python train.py --n_head=2 --d_mlp=1024 --positions="learned+rope" --rope_fraction=1.0 --init_std_qkv=0.0313 --beta1=0.95 --beta2=0.99 --weight_decay=0.14 --warmup_steps=200 --schedule="wsd" --final_lr_fraction=0.0 --train_tokens=352600000 --steps=2691
Each number is 128 + 32 x the weight over its row's rms, rounded and kept within 0 to 255. Layers, rows and columns count from 0. The size above them is the row's rms in percent of the matrix's.

# layer 2 MLP down, 256x1024, rms 0.1, rows 100-204, columns 832-895
size [ 99 100  99 101  98 103  98  97  97  99 100 100 100  97  99  98  97 100  97 100 100  99 102 101 101  96 100 102 101 101 103 101  99 100  99 101  98  98  99  99 101 100 102  98  98 101 105  98 102 101 104 102  97 101  98  98 101  99 100 102  99 100 103 100 100 102 102 100  97 100  99  99 103  99  99 101 103 100  99 102 102 103 102  99 102 101  99  97  97 104  94 103 103 103 102  97 102 103 102  99  99  99  99  97  99]
[[117 142 127 120 131 148 143 126 184  97 134 165 148  85 101 175  86 129 112 131 132 165 144 119  87 152 171 139 143 185 117 144 187 143 122 153 114  99 175 137 124  94 206 127 128 106 163 143 121 107  73 115 111 103 160  86 118 109 154 118 127 140  87 154]
 [105 113 139 150 140 106 144 133 128 116  97 132 165 126 111  94 138 131  82  80 117 104 153 173  97 154 125 114 203 103 135 124  61 139 109 102 105  97 110 143 150 100 120 121  83  88  84 177 104 124 119 164 103  85 162  92 113 142  85 120 209 142 187 139]
 [101 176 162 121 174 147 139 184 129 166  90 120 113  94 160 125  98 143 139 145 134 164  91 180 123 122 136 142  95  91 193 127 142 161 148 129  65 154 132 129 149 122 155  69 107 152 118  93 132 160 112  65 114 119 115  60  98 147 170 120 161 138 146 169]
 [ 86 119 175 147 137 115  85  90 101 128 134 154  75  96 158 108 182 101 153 161 139 173 134 119  91 148 134 114 123 101 104  85 187 124 131 110  80 135 128 133 136 167 158 106 144 111 138 178 138  89  85 111 127 125 124  77 101 107 187 161 114 118 156 132]
 [135 135  94 146 165  94 137  73 102 118  93  95 109 159 115  99 151 115 181 138 114 120 152 150 114 144 121 100 142 126  82 144 110 113 113 118 145 160 196 131 120 152 112 127 123  81  78 129  74 134 131 101 132 142 165 204 164 158 101 156 159 134 119 154]
 [137 177 106 144  66 139 163 132 117 127 156  86 111 143  78 120  78  58 122 207 120 124 132 123 129 173 183 102  57  89 155 166 166 162 128 126 141  86 157 119 100 105 106 124 145 111 154 161  83 123  63 160 151 143 114 183 140 126 142 145 111  93  72 105]
 [113 108 132 114 137 126 126 180 104  74 165 133 140 129 148 144 131 139 139  93 134 100 135 164 164 105 145 133 165 143 149 114 198 114 132 172 146  89 112 159 166 101 102 135 143 114  90 138 147 141 188 120 118 126 124  99 110  87 155 119  88 189 136 141]
 [159 154 108 155 165 131 118  90 149 124 144 119 100 165 149 146 177 123  96 204 105 192  61  89 162 143 132  92  94 128 110 145 120 181 119 144 158 108 120 164 102 111 146 131 157 129 147 133 144 144 169 119 149 101 172 187 117  93 111 124 173 123 146 114]
 [111 111 153 203 120 142 131 109 189 148 144  93 159 139 132  63 138 192 144 115 127  95 167 148 180  74 169 104 180 126 122 130 119 136 160 120 128 198 146 121 100 130 110 158  97  99 147  83  80 119  82 179 139  75  85 111 115 155 220 155  64  69 176 136]
 [ 91  72 138 151 149 126 121 123 161 124 155  97 135 118 132 150 128 137 107  83 122 118  91 148  80 151 125 115 177 145 154 141 156 134 131 154 188 110 133 160 117  84 127 166 143  84 149 126 135 151 181 120 126 140 158 110 178 120  94 169  94 133 110 133]
 [146 148 142 126  80 136  88 117 117 138 130  70  96 105  84 168 106 121 128 119 189 180 186 186 123 156 142 109 163 113 132 151 166 144 106 101 103 141  98 167 147  96 181 193 102 112 119 163 194 164 120 124 134  89 103  87  95 117 146  95 141 196 199 111]
 [ 89 173 140 115  85 157 142 165 132 175 123 199 157 130  78 111 143 145 160 102 171 118 146 123 151 140 113 112 136 113 106 144 175 159 107  61 151 143 142 135 110 138 166  55 131 177  94 118 101 102 121 122 108 104  92 113  98  40 137 129 148 161  97 141]
 [131 139 101 200  95 134 156 122 125  96 117  60 175 179 178 142 170 119 151  97 116  71 194 109 129 143 138 156 107 100 123 130 106 147 119 105 133 126 105 176 116 103  72 118 195 154 131  95 152 128 198 168 134 148 103 101 151 103 156  61  95 148  85 139]
 [106 151 136  75 158 184 136 110 125  94 168 160 146 123 116 138 135 155 129 124 109 156 127 134 137 186 123 157  99 140 121 110  92 124 100 117 157 140 122  98 176 161 123 176 143  81 125 162 183 135 198 142 124 161 171 140 126  85 188  72  76 151 108 125]
 [139 128 127 107 131 130 120  78 176  78  96 131 115 111 132  93 117  69 132 170 136  67 103 157 144 108 111 131 166 160 117 135 160 126  87 102 136 158 134  72 157 179 145 164  98  59 134 128  96 106 139 127 106 151 135  94 136  93 192  98 113 163 122 129]
 [163 135 117  85 119 166 177  99 136 117 119 130 113 191 141 126 129 138 155  86 143 116 108 152 150  85 157 122 135 215 156 112 127  61 158 179 113 121  89 164 147 121 183 159 205 125  86 178 147 145 121 112  87 128 101 137 107 142 157  98 159 124  82 134]
 [125  82 167  98 141 147 133 126 160 168  82 105 116 139 121 125 155 120 135 196  90 124  68 133 132 144 181 174 130 142 151 127 147 122 135 176 128 146 104 181  91  84 108 236 149  95 135  87 100 191  80 109 153 133 138 128 122 124 122 174 108 100  97 114]
 [136  72 145  69 221 117 165 155 127 146  77  93  98 134 160 115 176 162 106 128 103 112 142 127 100 102 106 146 125 117 132 153 185 135 150  56  92 108  71 152 128 136 110  86 161 105  98 103 109 105 106 143 240 135  79 138  87  91 164 124 104 119 180 101]
 [137 135 133 159 117 132 176 145 117  96 145  94 144 183 132 115 131 166 126 169 132 143 137 176 143 177 115 100 160  82  86 131 192 192  67 212 147  69 144 145 112 106  90 100 114 125 184 171 107 150 128 141 132 172 124 120 122 119 107 117  97 115  73 131]
 [156 103 147 109 164  80 141 168 147  82 152 123 119  93  88 125 129  82 128  88 125 139 112 169 154 102 103 108 113 116 126 103 142  82 125 133  67 142 154 102  95 122 106 117 156  48 127 160  72 146 155 144 190 131 124  86 121 154 157 212 103 152 108 148]
 [159 157 115 126 174  90 131 141 102 101 129 136 149  66  95 183 110 163  93 138 125 127 114 164 119  62 122 148 104 170 156 119 155 169 121 113 150 157 160 131 183  70  94 124 154 133  68 144 147  78  68 120 122 193  83  46  93 102 160 179 171  74 152 129]
 [147 166  80 141 122 132 127 124 140 113 145 160 161 101 131 110 102 141 104 118 219 100 123 114  74 190 135 148 164  89 148 122 142 164  42 107 178 113 136 166 138 163  74 111  75 106 113 115 102  95 189 210 182  58 144 217 100 106 112 147  53 112 157 119]
 [115 138 146 157 112 132 144 140 149 158 112 109  83  47 148 110 138 126 121 209  61 104 106  83 161 152 155 107 101 111 147 155 132 146 176  37 122  65  90  85 142 200 123 114 106 133 123 140 157 138 108 127 153 122 191 116 155 130 189 191 152 133 152  90]
 [106 136  81 127 112  73 108 118 133  90 126 133 118 143 168 104 149  86 147 128 125 104 167 141 100  86  99 137 122 112 118 150 120 166 121 159 114 124  86 104 159 163 110  60 168 142 166 120 157 111 142  87 134 122 147 103 126 114 143 109  97 108 158  35]
 [127  72 169  82 121  61 167 161  78 144 141  61 108 138 139 183 149 104 143 105  90 169 136 106 152 148 150 147 127 132  97 142 139 150 132 167 151 126 104 127  60 126  74 176 174  67  84  92 162 105 181 108 125 147  98 166 132  94 104 158  95  97 147 166]
 [173 118 147 109 110 157 169 100 160 169 113 142 142 134 140 148  90 157 162 111 120 119  99  69  93 152 161  66 157  78  16 121 152  63 129 113 111 143  69 138 111 113 168 126 161 159  99 127 152 108  69  58 123  99 120 147 181 148 110 133 154 124 139 155]
 [157 193 116 142 157 188 125 197 117 130 103 101 154 117 192 100 164  92 129  89  85 131 137 127 119  89 144 110  92 145 126 123  89  78 123 128 128  98 195  90  78  72 186 114 104  82 120 156 149  84  47 142 117 122 138 157 119 123 182  96  96 102  79 192]
 [196  50  77 153 125 103 193  58 140 144  89 106 157 127 125 126 140 139  81 128 109 165 152 117 114 123 156 115 163 183  97 126 138 126  90 106 109 103  88 110 134 144 118 104  83  95  98 147 160 124 136 170 120 130 150 139 151 105 162 137 157 175 150  97]
 [ 83 145 132  94 119 102 136 115 125  97 149 129 144 105 112 114 113 104 124 133 117 152 103 157 186  78  60 130 104 146 121 115 100 138 125 149 129 118 169 114  99 115 154 118 106 111 104 139  66  92  71  96 110 131 154  65  56 115 105 107 203 105 111 123]
 [149 123 118  61 115 124  67 107  93 141 107 163  98 104 128 116 168  95 128 101  95 127 103  90 159 184 147  90  64 164  87 147  54 163 100 181 162 195 180 129  98 125 107 115 132 130 117 107  97 130 119 116 117 161 110 157  93 154 182 123 133  97 121 148]
 [105 181 106 113  56 127  89 189 210 120 132 100 104 105 107  56 124 152 124  61 104 141 181 144 136 175 184 123 203  87 132 229 164 128 151 142  86 152 136 162 164 145 112 160 116 113 148 154  96  94  93 116 144 155 182 135 110  69 123  72 162 118 148  87]
 [119  36 134 121 135 116  84 109  96 135  92 170 115 157 114 145 132 162 116 116 159  96 140 121 148  85 108  64 132 137  92 135 138 162 133  98  73 138 143  95  96 174 119 176 187 200 115 136 177 145  98 136 169 190 158  94 135  48 139 117 132 112 130 134]
 [ 67  89 141 116 104  58 135 150 116 141 113 130 117 101  93 116 135 111 100 144 123 121 101 132 104 104 123 173  89 156 102 171 129 123 148 116 160 146 176 132 102 178 146 173 113  81 115 157 115 152 109 152 190 188 129 169 125 150 144 194 122 122 142 127]
 [158 109 129 145 131  83  77  89 164 103 171 171 164 131 128 172 152 133 106 136 147 106 148  81 190 153 167 129 128 122 143 173 165 148 128 178 200 122  96 184 105 142 144  76 110 177  86  86 194 102  95 121 130 197 180 108  69  66 101 118 127 134 131 120]
 [127 118  92  94 183 150 138 188 143 194 173 165 179  83  53 113 124 117  81 188 140 169 181 158 144 109 129 132 125 116 110 172 111 108 159  92 102 117  85 174 158 130 104 129 106 139 110 124 125  69 122 150  92 110 136 161 125 114 105 117 175 102  87 112]
 [127 137  86  79 126 147  81  45 119  86 125  85 206 169 147 142 113 129  82 121 181 112  83  98 160 174  78  52 126  92 140 135 150 143 120 178  93 144 134 146 132 142 123 118 133 167 136 119  86  86 133 127 168 130  69 102 110 200 216 145 135 143  86 172]
 [127 141 191 174 171 141 122 109 151 106 162 142 139 206 151 133 123 130 119 171  71 115 137 115 154 129 125  86 159 128 160 130 102  79 184 120 150 160 181 121  73  84 148 114 152  72 161 116  83 115  64 121  74 147 107  76  53  92  94 120 187 100 156 208]
 [114 158 183 131 120 137  33  87 138 158 108 151  88  89 161  75 137  99 157 127 142 148 103  78 102 169 222 129 185  83 169 127  90 159 112 103 125 167 112 146 184 168 155 149 136 156 125 147 152 138  87 183  66  90 103 106 109 104 149 115 159 156  42 111]
 [ 71 137 151  82 160 138 172 139 122  88 114 132 173 177 130 115 186 119 160 107  95 127 165  49 171  90 108 144 119 135  83 134 109 121 114 147 133 106 107  97 134 134 147 123 155 108 146  85 117  99 143 132 135 162  90  51  88  95 161  97 160  98  63  86]
 [118 182 134 157  75 133 109 106 105 195 156  96  93 114 135 124 119 130  51 107  85 131 130 158 193 158 102  96 113 165 135  95 108 130 126 128 127 118 149 147 131 124 147  87 143 164 131  62  73  48 137 112 161 133  81  52 136 121 148  89 125 189  73 122]
 [129 163  99 157 119 124 138 100 113 175 130 152 154 116 174 108 144 124 138 137 158 127  75 221 126 125  78 138 145 133  50 129 127 134  91 145  58 141 157  81 125 134 187 172 107 199 149 168  77 153 134 114 137 106 128 201  95 115  56 153 122  64 134 111]
 [ 92 101 162 119 151 154 118  97 166 126 117 107 121 127 119 164 111 149 113 167 137 136   8 164 188  84 161 156 129 154  87 109 101  57 165 143 128  98 123 111 160 124 121 154  81 154 133 128 102 160 109 128 101 180 144 115 145 123 117 139  91  71 166  79]
 [107  90 142 156  53 125  56 138 110 175 164 143 137 123 119  70 124 114  97 130 125 159 153 114 125 161 124 160  91  76 128  84 122 127 195 121 160 175 109 134 109 126 162 134 122 204  90 148 141 121 160 100 123 128 142  78 122 131 126 176 183 117 170 130]
 [140 162  95 135 195 116  94 215 142  91 132  76 126 118 118 172  94 149 119 141 129 121 164 100  87 152 197  85 142 126 107 198 147  91 127 114  84 102 104 176 129  36 165 123 200 124  76 163 132 110 126  58 131 120 121  80 147 165  85 122 109 105 147 101]
 [103  64  74  97 166 108 103 139 145 135 107  80  72 135 147  96 147 165 144 149  62 131 102 169 107  99  96  38 168  97 134 100 150 111 138 112 178 157 141 133 116 127  94 115 122 129 144  54  93 128 177 111 139 166  94 110 174 149 111 144 152 142 133  97]
 [226 124 130 118  75  96 181 146 111 130 142 117 128 169  93 105 140 149 122 156 100 191  96 138 100 151 134 120 177 109 120 168 121 153 101  80  91  97 130 106 157 112 135 159  80 138 114 154 151 159  93 147 202 175 127 128 172 102 154 187 136  96 184  84]
 [144 170 158 130 188 109 197 115 164 147  85  80 130 103 177 149  97 141 162  73  69 125 116 129 112 127 189 155 137 144 135 157  83  91 168 122 130 153 175 131 109 114  78 133 147  58 127 195 165  90  71  86 110 114 146 150 155 161 114 146  96  43 112  71]
 [133 143 151  79 105  90  90 125  98 207 149 112 165  78 162 129 103 125  78 123  92  87 162 136 135 163 208 178 181 156  83 140 170 129  99  91 175  92  92  91 141 127 130 103 147 156 149  92 127 115 165 142 164 102 175  96 156 119  79 140 181 136 137 179]
 [126 198 153 122 113 156  70  67 187 136 154 135 111  78 165  95 103  90  58 146 186 135  76 144 138 146 125 124  47 163 134  75 135 104 115 114 144 129 138  99 156 153 184 119 151 104 118 154 127  95 114 147 150 132 111  80 149 135 136 134 144 113 127 174]
 [ 97 152 135 151 154 133 121  85 189 111  73 124 153 148 155 135 156 149 147 133  69 136 157 138 148 107 119 137  78 145 142 105  86 119 165 109  77 142 134 130 132 101 160 137  75 127 140 141 144 146  76 144 149 100 130  84 180 157 139 187 110  73 175 113]
 [134 140  88 164 119 148 155 126 108  60 151 133 151  94 125 149  97 160  89 137 103  91 142 128 115  34 147 119 121 136 124 182  90 202 173 187 107 116 122 121 107 173 140 102 153  70 163 159  77 146 168 190 140 111 161 181 149 121 102  82 122 148 114  89]
 [ 62  71 121 136 132 117 114 106 106 115 136  75 151 182  81 148 122 106 120 149 116 151 140 106 117 175 195 101 179  89 101 127 104 136 143 199 101 110 123 123 166 157 105 154 171 149 147 128 120 113 141 108  82 153 128  85 126 134 118  84 138 173 107 133]
 [157 188 106 103  92 108 152 140 111 110 148  99 188 164  60  82 100 164 115 144 107 108 114 116 139 112 110  88  88 162 107 117 121 104 159 109 126  36 153 161 149 156 148  86  63 109 100 189 132 120 138 156 103 126 142 147 145 109  98 155 155 110 154 211]
 [148  68 168 146 169 168 146 187 120 112 155  84 138 104 119 163 158 125 133 181 107 212 138  47 127  92 130 170 205 185 151 124 114  95 130 136 149 148 171 140 135 156 153 102 159  78 106 104 162 149 162 134  50 113 128 154 169 125 146 115 106 123 164  90]
 [162 142  43  87 104 140  95 168  98 150 108 172  91  75  91 151 125 163 164 149 108  84 111 126 152 121 117 123 145 134  83  95 146 141 138 162 137 131 124 179 108 135  93 161  61 192 113 165 142 120 113 102  81  96 133 103  72  86 104 194 134 113 139 105]
 [160 142 113 161 109 104 187 154 146 123  72 159 167 158 143 113 115 124 141 162 132  83 103  92 138 201  61  88  97 136  82 151 134  97 173 137  81 178  66 152 110 130 159 148 112  96 117 140 159 122 122 128 146 107 120 114 145 131 158 116  66 142  64 160]
 [163 168  83 129 122 120 153 157 102 146 152 182 134  93 189 146 151 114 149 171 142 138  82 154 159 116 124  73 122 128 110 101 113  95 130 182  93  64 125  44 141 127 154 127  96 130  78 155 127 122 163  77 105 115 134 128 133  77 138 125 158 182 103 105]
 [126 102 134 175 122  85 100 150 109  87  97 108 179 102 112 112 106 154 161 176 188 120 123 155 132 122  59 104 159 107 135 126  80 157  97 178 149 120 167 146 142 144 133 138 102  83 117 155  88 147  91 154  91 162 175  96  92  97 119  91 115 112 163 127]
 [144 178  95 113 128  81 110 118  51 110  88 158 104 116 122 166 158 130 155 150 154 148 148  74 138 127 143 110 119 176 171 122 164 143 178  47 157 108 154 131 150 145 154 181 117 113 121 183 153 128 149 132 123 159 144 128 113 143  87 133 120 139 166 105]
 [129 104  73  97 171 120 175 153 157 123 168 156 102 143  95 141 123 156 104 143 114  70 157 132 170  75 146  62 104  95 122 125 145 118 138 152 131 116 133 121 172  92  97  98 104 168  94  81 128 102 148 166 109 135 129  84 119 138 148 120  86  87 166 125]
 [150 119 173 129 114 109 193  82 150  71  86 151 151 117 169 128 135 235 112 106 150 134 187  97 145 146 108  80  69 126 133 110 104 124 115 150 175 145  95  87 185  85  69 151 168 149 123 157 103  88 129  43 122 148 114 102  85  94 100 145 140 128 140 104]
 [ 70 156  59 138  47 187 112  99 102 133 179 145 138 145 122 147  97 125  98 145 129 141 104 124 111 135 152 184 109 117  61 199 203 114  89 111 142 115  97 120 146 159 193 120 143 151 127 105 137 109 137 127 101 152 231  48 129 183 124 122 117 137 140 121]
 [117 107 173  69 126 151 202 118 109 116 114 116 151 108  91  75 138  91 131  47 180 136  87 104  61 179 117 135 123  90 129 202 162 196  99 131 145 168 133 133 145 164 115 143 174  96 142 128  98 132 143 120 147  67 154 129 125 114 122  51 134 138 136 137]
 [105 122 148 125  71 137 101  86 103  89  63 143 147 184 161 198  79 126 128 122 148 168 157 165  90  78  97 138 136 104  69 152 128 138 108 139 169  61 122 118 163 144  97 144 123 115 114 202 161 156 121 149 163 103  75 133  66 125 113 102  77 112 146 160]
 [116 106 138 115 118 112 176  86  94  89 114  92 159 135 201 159 122 131 122  97 129 108 120 141 130  66 116 121 120 137 110 132 153  62 133 191 158 140 168 143 114 183 121 130 133 129 145 219 116 182 114 147 104 183 106 125 119 156  69 164  90 169  91 107]
 [159 175 120 138 124 161  79  68  89  95 127 159 117 157 158 136 124  96 148  80 149  95 168 127 117  98 162 125 192  98 114 108 150 100 121 140 148 130 151 141 126 155 141 179 143 105 120 153 148 158  92 133 123 164 102 113 155 134 119  75 166 142 101 136]
 [117  94  86 155  92 165 152 167 131 119 139 120 102 142 164  76 139 110  90 156 122 137 109 130 112 115  71 139 170 191 147 113 112 137 161 154 169 185 160  93 130 131  82 119 103 135 150 117 137  66 136 119 179 134 126  68 107 119 142 101 118 131 128 126]
 [222 153 182 120  81 109 121 102 100 175 163 115 125 131 154 106 136 115 108 157 148 109 108  95 218 105 138 132 140 174 175 147 164 152 141 149 119 138 129  96 155 115 125 122  95 187 142 111  96 102 162 142  87 132 146 151 101  95 110 105 102 141 124  53]
 [134  72 121 156 168 111 171 129  90  37  87 138 115 132 172 110 126 136 132 109  73 133 153  94 164 111 139 143 110 122  85  99 151  76 164 107 164 119  92 130 137 160 112 128 171 176 125 118 129 126 123 100 128 144 132  65  79 195 147 145 134 153  92  99]
 [160  78 117 128 132 149 150 157  77 129 176 139 137 102 148 114 143 138  95 126 168 164 120 121 117 125  52 109 108 160 168  93  90 171 154 210 127 155  96 180  82 113  86 110 106  72 141 132  75 100  56 157  36 141 161 104 142 123 158 126 166 171  52 165]
 [149 146 137 147 125 168 141 119 146 120 155 117 124  63 149 135  91 107 114 138 109  96 158 156 164 130 218  92 116 111 126  78 126 138  91 146  80 159 134 130  89 137 110  80 157 107  81 136  97 157 116  96 135 129 156  82 144 156 162  66 143 134 127 108]
 [155 166 144 111 136 150 169 152 128 123 160  67 126 127 145  98 168 118 142  84 103 130 139 116 146 159  99 153 117 132 156  93 136 157 143  92 132 119 163 201 115 163 112  65 131 142 112 140 147 141 189 157 141 103  86  64 102 156 121 163 125 173 146 139]
 [159  76 114 117 115 124 100 166 128 125 123 101 168 144 161 148 170  83 131 107 125 146 150 167 182 147 114 147 135 164 175 131  75 183 131 144 184 151 145 137 168 197 143 146 144 122 104 148 148 128 102 164 154 130 166  86 127 101 120 158 115 151 120 101]
 [166 123 156 117 109  41 142 130  93 121 132 120 112 107  74 152 141 106 113 149 108 193  68  97 158 177 113  99 150 139 142 118 157 160 115  66 109 110 133  95 154 151 113  96 119 180 144 100 136 109 177 110 136 154 147 176 197 128  80  97 152  93 116 137]
 [156 139 127 127 172  97 113  73 109  82 103 155 208 128 121 113 156 147 126 120 110 133 127 134  95 173  64 143 157 115  87 156  57 110 123 130 150 175 129 132 152 148 156  89 129 174  97 149  48  93 103 145 100 152 110  82  86  97 118 135 108 134 114  99]
 [115 136  76 151  69 171  97 177 117 199 163 125  87  92 111 134  77 130 144 175 135 164 123 105 188  88 115 100 117 173 110 139 167 113 148 141  73 125 153 110 239 102  84 177 148 118 149 164 168 145 122 110  98 179 144 119 130 109 144  80 118 112  96 132]
 [182 163 129 149 139 116 122 136 132  78 132 144 155 105 145 154 112 149  51 174 138 169 123 120  51 132 109 101  92 165 200 137 115 111  93 104 125 131 103 173  77 190  72 160 136 155  68  73 161  96 126 103 123 108 166  61 118 155 140 101 128 185 133 123]
 [130 101 117 127 127 145 156 164 172 139  99 151 136 172 120 109 132 140 117  45 143 137  72 163 105 111 167  82 164 155  92  92 109 133 134 105 202 104 157 135 134 147 119  93 106 122 175 139  97 123 171 148 146 128 102 107 119 127  90 110  93  88 178 154]
 [102  76 101 142 157 172 127 142 129 113 129  63 135 138 131 111 124 125 117 150  88 133 154 131 158 164 141  21 120 131 153 137  78 121 133 151 109 133 102 105  86  92 146 140 113 153 161 120 218 130 154 138 169 136 149 141 151 106  96  90 103 134 168  95]
 [107 120 138 144 163 142  99 121  78 104 158 114 127  70 125 146 141 144  84 138  78 105 135  92  80  99 131 120 140 103  67  65  94 111 168 126  99 171 148 129 101  50 120 109 102 127 101  76 184 101 101 110 116  99 128 124 124 163 163 119 127 125  86  95]
 [142 129  83 151 110 103  93  99 180 137 141 130 107 166 111 150 113 116 190 127 101  98 115 149 152 138 124 100 111  63  88 137 111  64  68 117 103 124 155 140 103 217 156 174 130 154 130 153 114 157 200 136 126 158 141 149 157 131 101  89  93 151 118 127]
 [160 105 156  96  89 170 109 121 149 105 132 173 128 105 136 161 148 128 108 112  81 189 161 146  87  96 136 142  99 118 190 192 163 174 154 150  89  75 118 124 114 141  98 118 133 173 104 126  76  97 113 150 172 104 108 112  83 173  89 116 133 102 166  92]
 [171 157 123 148 131 145  76 144 115 149 125 127  97 165  74 109 147  80 126  69 138 171 141 172 117 103 105 139 189 148  79 159 127 176 160 122 151 153 158 160 136 125 124 175 140 106 154  90 167 131 142 127  89 103 101  99 109  91 118 129  84 149  91 103]
 [144 123 123 125 117 171 109 132 118 144  96 150  79 136 149 154 113 103  94 134 124 166 144 165 139 147 199  95 118 143 115 119 142 191 151  87 146  83 120 149 143 121 117 155  85  82 165  81  91  73 114 127 166 109 123 161 165  67  68 143 105 139 117 121]
 [127 132  79 136  89 115  62  89 128 126 100 145 123 165 142 186 155 118 131  98  99 147  68 171 119 107 116 129 160  97 122 121 144 154 163 114 115 167 108 130 111 162 111 170 131 158 104 110 106 107 137 168  97 133 141  98  82  95  68 134 115  58 139 173]
 [125 133 158  97 142 167 133 135 151  99  80 169 122 122 113 169 117 118  69 177  85 153 162 127 122 131  76 139 157 109 175 139 136 138  66 158 146 133 167 174 157  95 150 117 175  99 162 142 140 135 155 132  76 136 111 126  82 134 139 101 145 129  98  79]
 [ 82 153 148 166 133  90 157 114 108 172 172 125  76 120 117 129 110 172 139 129 147 132 178 148 108  93  99  92 120 132 160  95 153  20 163 156  89 144 140 172 145 139 108  91 131 122 162 162 128 136 125 159 135  91 154 109 149 132  56 104 134  97  82  91]
 [111 166 160 137 128 148 129  86  78  98 108 127 201 124  70 115 115 124 131 129 114 117 138 103 111 112 157 139 122 141 163  72 120 145 117 122 122 104 130 121 111 107 159 170 122 130 160 143 101 140 125 125 112 116 113 116 111 121 164  38 128 162 118 101]
 [114 188 134 176 150 173 135 103 107 166 125 180 133 148 141 154 100 122 202 136  94 104 115 124 101  83 172  81  84  81 168 105 112 135 131  79 103 177 206  98 115 163  76 116 165 171  59 175 183 115 183 138 143 126 130 123 101 141 142  96 112  80 162 166]
 [ 95 145 120 124 148 110 112  96  84 135 105 106  93 147 110  80 136 135 120 176 132  87 119 160 132 119  86  95 180 135 139 185 144 139 136  56 124 153  82 108 101 128 145  78 121 149 163 159 131 161 102 162 105 114 168 130 179  90 114 146  99  62 101  88]
 [123 113 136 150 156 107 140 180 173 158 133 150 112  27 136 159 134 170 128 147  84 109  84 108 117 106 211 122 178 130 152 158 127 128 181 132  91 145 129 100 128 133  95 168 145  64 150 124 180  91 145 120  92  84 123 143 132 112 158 154 101 153 103 200]
 [118 102 117 120 140 152 112 140  88 144 103 134 152 123 130 149 165 135 156 147 122  95  90 144 127 129 111 155  82  99 144 113 127 171 130  86 186 143 145 132  96 111 113  69 158  96 104 134 144 136 155 157 106 136 193  67 127 220 135 136 134 134 199  86]
 [104  98 149 126 182  92 130 111 152 122 101 158 137 107  96  87  96  91 160 129 154 152  81 137 196 111 135 152 122 144 172 147 164 142  71 191 157  98 128 160 102 109  87  72 165 125 132 105 115 168 123 141 108 150  99 140 155 159 107  68 123 132 127 156]
 [102 152 130 146 136 163 140 102 139 142  79 163 122 142 111 125 187 128  96 180 169 161 170 104  77 151 105 112 152 192 126  89 102 145 133  55 142 156 153  90 109 165 112 146 105 108 147  97  86 113 158 171 116 103 161 179  98 159 128 121 121 133 155 105]
 [163 148 105 139  74 105 127 107 177 117 146 125 148 161 143  77 191 111 140 180  26 147 145 160 131  71 184 101 139 107  98 152 104 153 154 133 133 129 105 155 141 117 139 124 172 107 121 163 109  81 182 133 148 133 141 108 170  95  96 195  95 110 129 101]
 [ 98 123 168  71 125 159  97 116 145 110 122 132 128 127  61 148 117  70 125 109 127 166 101 117 169  88  93  64 101 166  58  91 148 145 150 103 112 143 100  86 153  80 156 133 159 179 142 170 116 127 208 109 115 103 151 132 101 154  93  95  84 112 141 111]
 [187 105 166  59 143  66 111 163 129 120 107 115 111 154 168 123 111 159 145 116 190  91 175 137 140 141  98 134  99 133 122  90 121 149 160  69 196 112 107 110 147 104 103 110 147 182 137  85 208 130 125 106 118 102 156 140 163 200  94 145 152 106 144 138]
 [ 81  73 118  69  73 129 141 136 105 138 114  91 141 179  97 139 196  96  60 116 145 147 130 122 144 108  98 152 146 128 159 132 181 136  95  97  60 159  76 131 158 129  81  81 112 118 133 127 120 125 104 182 165  68  74  64 120 133 136 131 136 160 148 128]
 [ 83  89 133 205 174  99 153  85 152 127 116 115 205 127  77 159 119 149 116 144 148 112  97 140 163 104 151 133 138  91 143 160 119 136  82 154  81 107 128 152 113  91 135 143  46 100 143 119 166 162  89 104 148 160 109 167 133 174 162 189 104 152 112 152]
 [133 107 148 186 165 138  96  66 197 169  81 169 181 130  99  77 108 147 103 174 109 121 163 144 144 109 119 122 115 150 130 140 131 164 134 225 112  60 150 177  73 165 129 129 119 195 106 131 146 160 143 129 168 159 149 121 106 195 190 113 172  90 158 139]
 [189 130 118 183 102 104  91  68  87 113  63  66 116 185 130 141 109  91 133  86  84 131  51  99  43 132 161 136  84 131 131 166 108 116 137  84 103 127  65 111 117 113 116 143 130  91 103 159 125 125 132 116 104 131 146 134 141 164 147 160 115 140 143 118]
 [146 160  90 125  99 151 120 107  71 130 114 155 136 122 126 114 110  79 119 182 154  92 201  75 160 130  93 104 155 126 132 113 162 152 125 178 130 100 147  84 129 188  86 131  98 181 138 148 129  91 202 156 131  66 152  99  74 103 129 125 132 115 126 111]
 [ 90  70 134 152  84 119 135 163 151 179 141 123 113 157 107 123  90 198  89  74 188  95 146  95 105 139 208  86 132 124 124 143 139  92 158 131 182 129 222 114 167 145  65 115 222 132 136 129 170 140 133 152 119 133 169 110  93 134 183 150 105 151 149  72]
 [142  63 112 132  67 119 121  91 138 125 117 180 142 103 117  55 119 145 125  63  75  86 154 131 154 122  96 139  95 117  75 181 133  80 108 183 137 115 115 179  99 122 119 139 135 159  92 141 137 141 182 106 153 117 160 134 148 107 126  98 159 123  93  98]
 [154 131 143 132  90 103 131  85  85 142 124 121 186 101 137 144  95  99 153 142 121  69  94 114  64 188 145 166  93 113 102 149 107 150  86 112 166 107 172 183  98 116 110 132 168 162 130  74  89 145 100 120 167 109  80 120 100  99 156 166 117 112  93 160]]